config.toml
num_hidden_layers = 13
hidden_size = 128
num_attention_heads = 2
num_key_value_heads = 2
head_dim = 64
intermediate_size = 512
vocab_size = 8192
hidden_act = "quick_gelu"
norm = "layernorm"
norm_place = "pre"
norm_eps = 1e-06
positions = "learned"
qk_norm = false
attn_scale = 0.125
bias = "all"
tie_word_embeddings = true
parallel_block = false
init = "trunc"
init_std_qkv = 0.0442
init_std_o = 0.0442
init_std_up = 0.0442
init_std_down = 0.0442
optimizer = "soap_variant"
learning_rate = 0.00721
lr_mult_qkv = 0.4
beta1 = 0.95
beta2 = 0.95
lr_head = 0.0123
max_grad_norm = 1.0
warmup_steps = 200
schedule = "wsd"
decay_fraction = 0.592
decay_shape = "linear"
final_lr_fraction = 0.0
batch_tokens = 32768
max_seq_len = 2048
doc_mask = false
train_tokens = 128100000
max_steps = 3910
dataset = "wikipedia_en"
Each number is 128 + 24 x the weight over the matrix's rms, rounded and kept within 0 to 255. Layers, rows and columns count from 0. Numbers have three digits each.

# layer 2 MLP up, 512x128, rms 0.208, rows 276-301, columns 0-127
149088140144142085112126113123098131136132150116108180091116136066126132118150109076138141117150152109122154154126109104137141089109098132112123146115142143115155137158129139175073131095142124111099102126129163119144150123153159132160167132134109127157142109129166120107141123099114106133155128113116130124130192121148138123115115118151133139130104110133139136086114108141155177180151
143121119101113120095101135106127121153147119081124140112106128126093125131095131132107123145121103135133140175146149120115129189114110088133071100120152143089162114099143131113136094137141141101107141116119118097119127147130163113133114132147135083160110142139165113180139149124089096171173151150147088198161109164147106126121113114152148093136076093083151149153116122092081123159144
133152147114136121121099119103144082180129124107099130127104146120142130093135112171092136163118116137164150075162145123141114135109130103119087103134120095155132146112103143163132085115127149145113103078188135094129142155127155154151113105142070156125136134091128161141135120129099099117135106117109121188179133138162113114113135148137151138137106153117102140141138096123151146121139
095093095112126160163112165144150108119136147107144148122133120140126136079117147081112117178110098150137150110165168128109155148109123140129160135160112128108121112091120119157141158184102115127121158130111087104115120112172144141116172134135096146126133101096121153159177143090139129108109111092126116115135130104150101105145115126108150140149121136159119106141089095082176115095161
167141160141112123152128140138128136142124114120156122127108127121134118133130107131118138126150111118138119134120131159138096130146107119133125136090144104141106130121119120157143114140146125147090161107123145135133101123126113138103123121163106140107130141118136108095144113119120130126149117132149134127157190122135116142124116118123120118141121117119120150152115123120139107145098
161133086112097121155145183128167089138121138132145141119181076115121155155140110124131134128129076081144163109141126106110122147210093171128122151175095187169121093078117150097142177110114101145119172139091134120127141093130147141178141070137137144137149094103141133101161129084113117086145162123092118129146122147127147149119142144149133119137135096110137174142115123138136075108087
137104134110153168159096129132127140106143145131143145176087094113125103100160138114136164158158100075105138108161077098117189116141142129143104090130095123142138079121125105106126134108174117131134075106124146131112133106150100155136145132103079156135137122134097120103150122134128132135123122132110144121132147156126140160130121144154169122165141139143138107157151121148152112130101
119114152124105116098088141123126121136102104105101173130085134133109098126127125131137110129135128121079137168148107141126131166115112117152123125106124147135133150162112145172124131147162111122137116118130109143134143113157164146102167116117092149129139123106163129108150110124145105117137169127124134086130176130138112113101112094145131108139146167151161138113128125115150099120107
139128152092085108152130119108137169198097126104129145158151146110081156154158124084153173151122108143143140090116102108146192081145134136171121093142130155148228141080127145142092128160112099166101106153115133160153121151116128156071114076144107124167190080125140155130114130146152105097096132134125115143123098133178113117109130141140138079088119124094158149160093099153148113113077
117109146108172121157150149114123115132159132091097112161153110093131115111144144158109130112143104135136101158107147131162115104106122067115122145143109174159121173160080145127152163145066117134107143177143094128132127178124109126075109144129136139126108106136150167121153154128118086090095150139171118138111140124171130130125145118080162150117111100108101140101128112104116092089124
135109159126167149155113143160088134145140156112126134093124083105127123123157152137128160134117151098102108121123139101163164129125125146142177160138109144152125144143147158124119098130107138100185109145157068141109119135120109124133132148158090123186111119104163122124172139140135131147142171055108132122101121120171106097120095147142083098116144102101130140183129108118118112109114
155118136163153135146123124120175112115140145160118063079151123113167086148107124105140121054086152121188147184149145124115149105109123126110107095133125126108165078103096152092111123134139106145090118157100110114147139108148117157126112172104099103123101091110081121124115117150105132169093117168162118146161198161097118153110163139160110121136121150190099139122134145069118117112155
137125143162132130150105136128133153087144141136105101081144121137077143151144119145107146109154089169103152122091104076125132125159100148153133134137100151132138136122148136126143133086126100118125116174123118153084160133118106083143129176134114109120137109124148080079143131142154134114135168141085084096157099132134146111105203120125108128128112084123084094145133079093119133165135
076105105141131129132128139105073096169140139149125144107165101139116129121158179185105165102133158124153158131118140143101115155083138152122107123117131139151138114113173126113130111127131128126182091112138144110091125076120144124155124138157133113149114095145110091110153123136102117132170084117103159155129121154164129131156165182119164111122122156118083100148112111135142141145123
115074123094105144157169105069145150154178127177109105127088105074107110114159148101154112147155136112119118175120103145147109115111127136133174143179104163120114139124164143180072118102092128106164123139157161138154177144114160122135120157119143156156162102113165120151140106102147109128110110169116151117121120095166139096113133159144172145129074067134159132103105070138124109134114
113172131091137142168114094100114131145160123147095110120195128143138132130111089156112186174115069164111165082077117117128167165093154128154110166128146103099088107169136108101114066134132141194191097108144149173145157147162135175062084094149083115170133141131076088113171147131157117156108144159105103135131137162159058131120067084129136083097115113118155173139086136166117106159178
102133130129132131136098133128136161133113107118143132141143106131134123101134144151098147121141132122122115104113129123140141105104121133141124104099093134117116110120118127129125087133135109115110140155134126105134149153145127128081126137141118117134143083129154120115138172114149160146130113121115132127108135100172144142144128114114137150115136114158150126148157156119138095133153
116104128154138117152132170133104129154106149122140177119137107137140118100147146095153108127128119123108158103171126112138125139102147126136135162152070055127119101185110140105122154149117093135090111160131102111136134156128163155127093117147142105126121047152135102121096124127135172168099101178153134096094152203118055134138124131161105104115087081149154160154159142121111133141140
144143152171123134131132138114124148113101097109106116150117132145119144129132130097135089142108154122112118124152107125141118094128139147093131171136177141151137136141161136140152060123139149159159135155129131131146100140068098161131136138104103137170107133117093111108133129117139102105165151164101109135167111125109091113110132110133142124116110146124143116103130127148144101142124
071114177119121123122129147127125166107154115108113125117125135131104145148124162098115160123103131125136141120137089093140141149117147100117144171114121124146106129106095115121138073112119127114155146096113122095123152158168101144132136125143121103176096119137137132140106110086163166126120143130163108089098166105112128147128146116120107185085117109169119139138122171157145132121119
131113159135107090147136115138108137150125137127114117123163093158081122137100108120152156116140136134128115127128119085108142134125081156116104120100122152129168134122111131110146104100104127108150106135170087104104159139175135152125152157116133163106068143155086089127111118166099170116119139121167119103117127130114134131116145138132121157123155163121131106152134172131113093123138
164113090097140138111109115086089156156142117141121089117136127140112153115088128142126141140124090106144105149117158157084159141169123098106172109108131145123082118119138135121152119117126163136139125174112142095152098099105183163156148129128144157114135163136124116133114157153082103116134122144159146185085153133143144095137119131111156118100136105097127129098101091136127116142068
111127142103122160104113110132147125110120096160124112104113150122073151162131154088119116154139113119186175088164157115115126099165105163137100174084143124112202098149145170120124122165115125128153131127144118109134079099121158138151150118153175162121131116138108109153129143113108148146140132125106137096090106165131107119150152108156106087129128100111119138136130127092171104130111
108145122100170137150136136127193126119104124116080077149155106141105129144130139159114115101130106081148155146092110154060126096050142101173068166146114175149128167170146197125101109134113111141069116156169119093197105102107096093141109098130102156155107192133121143161111153087084128136127106169144145111083105142156143121122146108154138146124120101162161115141129144107147104103118
136129127121150129119135127115127138135150172115114104122127123133105131153124122142135181150115114143119137111150116084138077128120116122125128138116086144134113114113096156144115109119112123146121140126114109139172149132141119128136110128137106087139161115122174105143153117118124115138121128132115120097115123127106093144104131117157137106109118126086154126144126115124145092115127
122121131144117103162143145099148142128097120130165150106125149128108139154125148133146147168137129142159116135138107108141150073090110138170096125099127160105171113127111116146091077115123073118078112114130132094154133110121102102121107151130095140143131130146117103130133116100071131155130127129097155112157145107137104118123150121164129140122111168147156142158141141077136130142117
# layer 2 MLP down (transposed), 512x128, rms 0.201, rows 276-300, columns 0-127
123148082111088115139102098125142123144100160124115132112130080125126159134104162137138127115144128140126082199095112136128111112127084090126105109149114137107128150139104093144111172131135143143131165143096136139139138092151138102138154101109108081171141150135135119063133150114062157158127133118158148136096118133111151124149135124129111106108099138103093138128109105160137157113097
144140134152174130113140110096148105123094111107151109129122134093170101101083110129147140172108103146103121126140151133097139132119095119160129116082147142157171142125166164102108101132171135142119109113120126133109141125073137121069134084099119113133089097151122114090102123120178142176149162123074182134155127108152139115123148112134122094124169159154160103148125108083129109108123
105122125132117125109102156107132112186133107133160158124155110072109098117157143152139135151114147114103119146151135144122151146143125140112131158106119107150143110151113125102153129113136159108061136126106134153118142145104107139108119105155141133149140119127142129133115103134108162119137155137184109151071095086151109152127174122131122113135122182151159129177141076129160132134155
131139165103145122149153117090107117149116102141119157110115128139138103116148080159125126117107145147134118137125141124132147103108150114153113120091152136147123094129123102102185124135131125137131151126130126169141098138117136127120129101123105084108143147086147167145164122180114112150120128172117158161119104121124092159114128105121171110141142131091117123085132175151146149145099
132128149110130162136106121121147148155116109115115086154121131145122134163111111111096167103104131097136115095118096106137117126120114144100131106123130142122127146121104110129131109141123132149121119122157141145109126154129096143137146130138110152126126148117112100098151148134143138136117142149107142122120148106160120137113143134117138159134129139133140109117158154143121127127138
138128173140132073176143097121103117110125113144100122083152144144133127135135124139159155096124160137121143139141113128149095143118110136090127131120137078189106115140120130137137118101130109113084079114077086104157119131102092130102115097158149152097147084136111126144127120152132147125122176101112100111127132125162150122103132138093144177111092126158108125104174106137140146136114
116073124102114164098137143127109096079141138151147153115085121175117102143139136161112132120119115115093121115116155116114129099147082139100073177124108141126151139128111134130125124114127116127115106149146135123113101160099136124111173116157152143159149141118127119126144143154109130139107097080137105159063119098144114147099132092171135092162164097098121120136145144142140163141119
131142121146091167120102160134087161125086142121134128094106150109082143119132143125111146123140181112104108100130131113163161169134134119127160100086148151108152110128148130129128094108115113144139150111109124158140101106126080135108106141122140103147125097126124150070126116114106156099156121130147170129135153120164121107089116109107126152131116145134181101102121125128126180129100
119047177082152139160113104079107161156146105131160144124101107144075106134136152087134105165101134099205125153118110110187146097164094124088080180166138084111141149149169132198143154084082097123166140105190109141097164172159117174149141107143120155119157083142141119112141083177081104175120123129136149124152140117120122082167103123090119155143110136142103082143129097124131143163137
146152137109131076140108095144119165092125113083110139175131137151159152145076149065105136140148125126162130163130136111153104130166118129106140149093104115133165072100136124147160184185095194147134093112137172109143118111153111097158084178140130149148141143146077139045129152117124119146196121147077178142093115150126125102127117127149110118130113159143112129134118113124147170136073
102134123161108151137132144129136117124125124119121133166146098158103134138118121106076160128098151079156099096144130111103111135111110110092142142074122130143135073119144143113115114086114142117168143119122135148146075126089132097152112165158154126133161153146093105111154110106140191125118143111143123181101153104115114123120107106097113114149172171160105143118140147131116122087058
115148129148117087147181129128159087129132138104128129140106109128118131120128126175123130111071113101151113084097189109155089096137176110110148141125122108086102101108130111180120166125133156103129115133128116122142027110140126156117115113119143139161140116136136117114170123168156091121133115133113137120092122113121098114117118066079100155164122121125130155078107138109111178115090
138140134147137132159166123174140146134150151094168140124129127124167068158086148145148154110133067129146123136141105136090111150097138110110178121139167138163107177180139078148079088107106132152106168139140120119123120099146120126092140103179071134129122144142157114143099131126120102129133132100126109139115129125131093127135103113135147155122131177085147163130152143124131119157114
100106147102132179103154104087106149098140116114124138119095143090134115128154165158124092152154124162165142114119148127097129147119162140119127160130091147169151100060153136107165151149103152149154135098133131104073117112129136128165131180105112126124102136165108160128151159135116140096148128118119125120093098136142136112156153106147144091154130128152068138104107169155116143115129
123134117130103163126116126116151125119134139145126083142131101160121118130153139095109082133130121176165091116098145138103117137139166141190130132167099090112143136126171113129130141132125136134143135175134163137139093108177096102197096165069165187142073129108169120114121116129106134163156115165136123119159150098113148101137140136108091149144100132130081160116124067094130081119126
145134163117130199102135080147154087197127100112138108130191164106101122124132089168139137130094123165159132147095170134148160126108124137134115145156142094163050090148120156052123100160131136129128122098082149159138105100106105145203203107150106106105110101133110147103117165087124151060074144109132111150163089152161130099128177124115115124145117108086151111109145125117181131122151
123111135104128116135112128125131133105120126130125121133110131157111122106146143153125120113142139127100109137141109154128135115102136105117131140137117108102125117135152139120123129126116119128124109139133124143140165137109116142108149111130143134125153111130126111124154145127130114142124126106132140142095129133128107109131121133122144123152104100130128123134121134136126117115098
116096163174125152114132073123145168142179110164128119111145131122151092134124138142150132107150112055130154106126141176159150122127156126122138140167117125133119149144168114151137144152136141166148112112133151061126142112139149138122137148104175117115160117166145126169115140127150063147116114101149073177135090108078142137151108106142130125153157139158134125139125173101159119117102
145158159140133108159152156145156174107142119115124145146122113130127124139084131098088126152113158127086103159139124113116138140156129144100081146111161182141143131148135148117104164151105134129121110141138126157103135141144094112095102091133125104110097123147091132145121146154082118181150171113120153089155141143136130147117109106144138129151126111116076131119136145110124094103162
104119123179096144131154123166099169096172144121144112123140136181125134122080140099119119118191131115131112107155126124162158147125076120112120128104107092118183120126136104158124137181132170144148178129130108105128129099127167148099072186072123161162153117161129136141154106115110139141120129138152134092137133164114167124101063160149125111115120106163140082110164124134137112083132
105090118136107122138182107116151183129159134125116152092141115150132087141107142113146104142131106147178081155137116119123110131168155122098141142113136062135101126130086164129130105137129147095147111180124150118118124140098121136096087133113148128119092111130129112132151141118125119113131127153104129150145123142123144132145131140143091118108136144141131158132131118137080120084098
159175158108108141171146119102144114087132111142089119084117144106127130121112154155104093143139088160100166113123143149171133141079161127133108136143135097104134154145114135091122098159118123119120159147132134086137166139138170159090122109135080091133116143113121129156129135117128121161096128123103119100134081129109111133130133133122167092179155126123092127130104149128171158105119
148170096096134097123165127188112092129110136114145129179119123134177128121171160131100073108138106118132116095113146115166198164136158146120148141118121094126100109148187178127133156147100141140118138172121118104144127161106131120086120126077100120131097098153105119174151123128129061158121096096140113133171137124145129100136138151116132141112127125146139097135115150171121183152159
123150183130111111132107157176124132087135119089151156146100170103139088116134133149076102146140114103153086129140110131117081101116096140148139131163121132157114085153151156097060092101131128192114165115162136164102138090156115067121144083127143173166093136094144089101118117104073169187143154124087082151081087118122128145099104077168111092127136154088159164147121152171095109093165
144108132130096127137158130071111148123123162144140106125118125131114116125135089157116138128157139135156124109110119158174131145121151114093141150151119127128115144127138123117107109120129147135178128117160118139107139100148108132142132139123122145181138130158110146150121122176144133133147123137184123125136140139132163123147102148105118131126130127131159166142110136101131118086124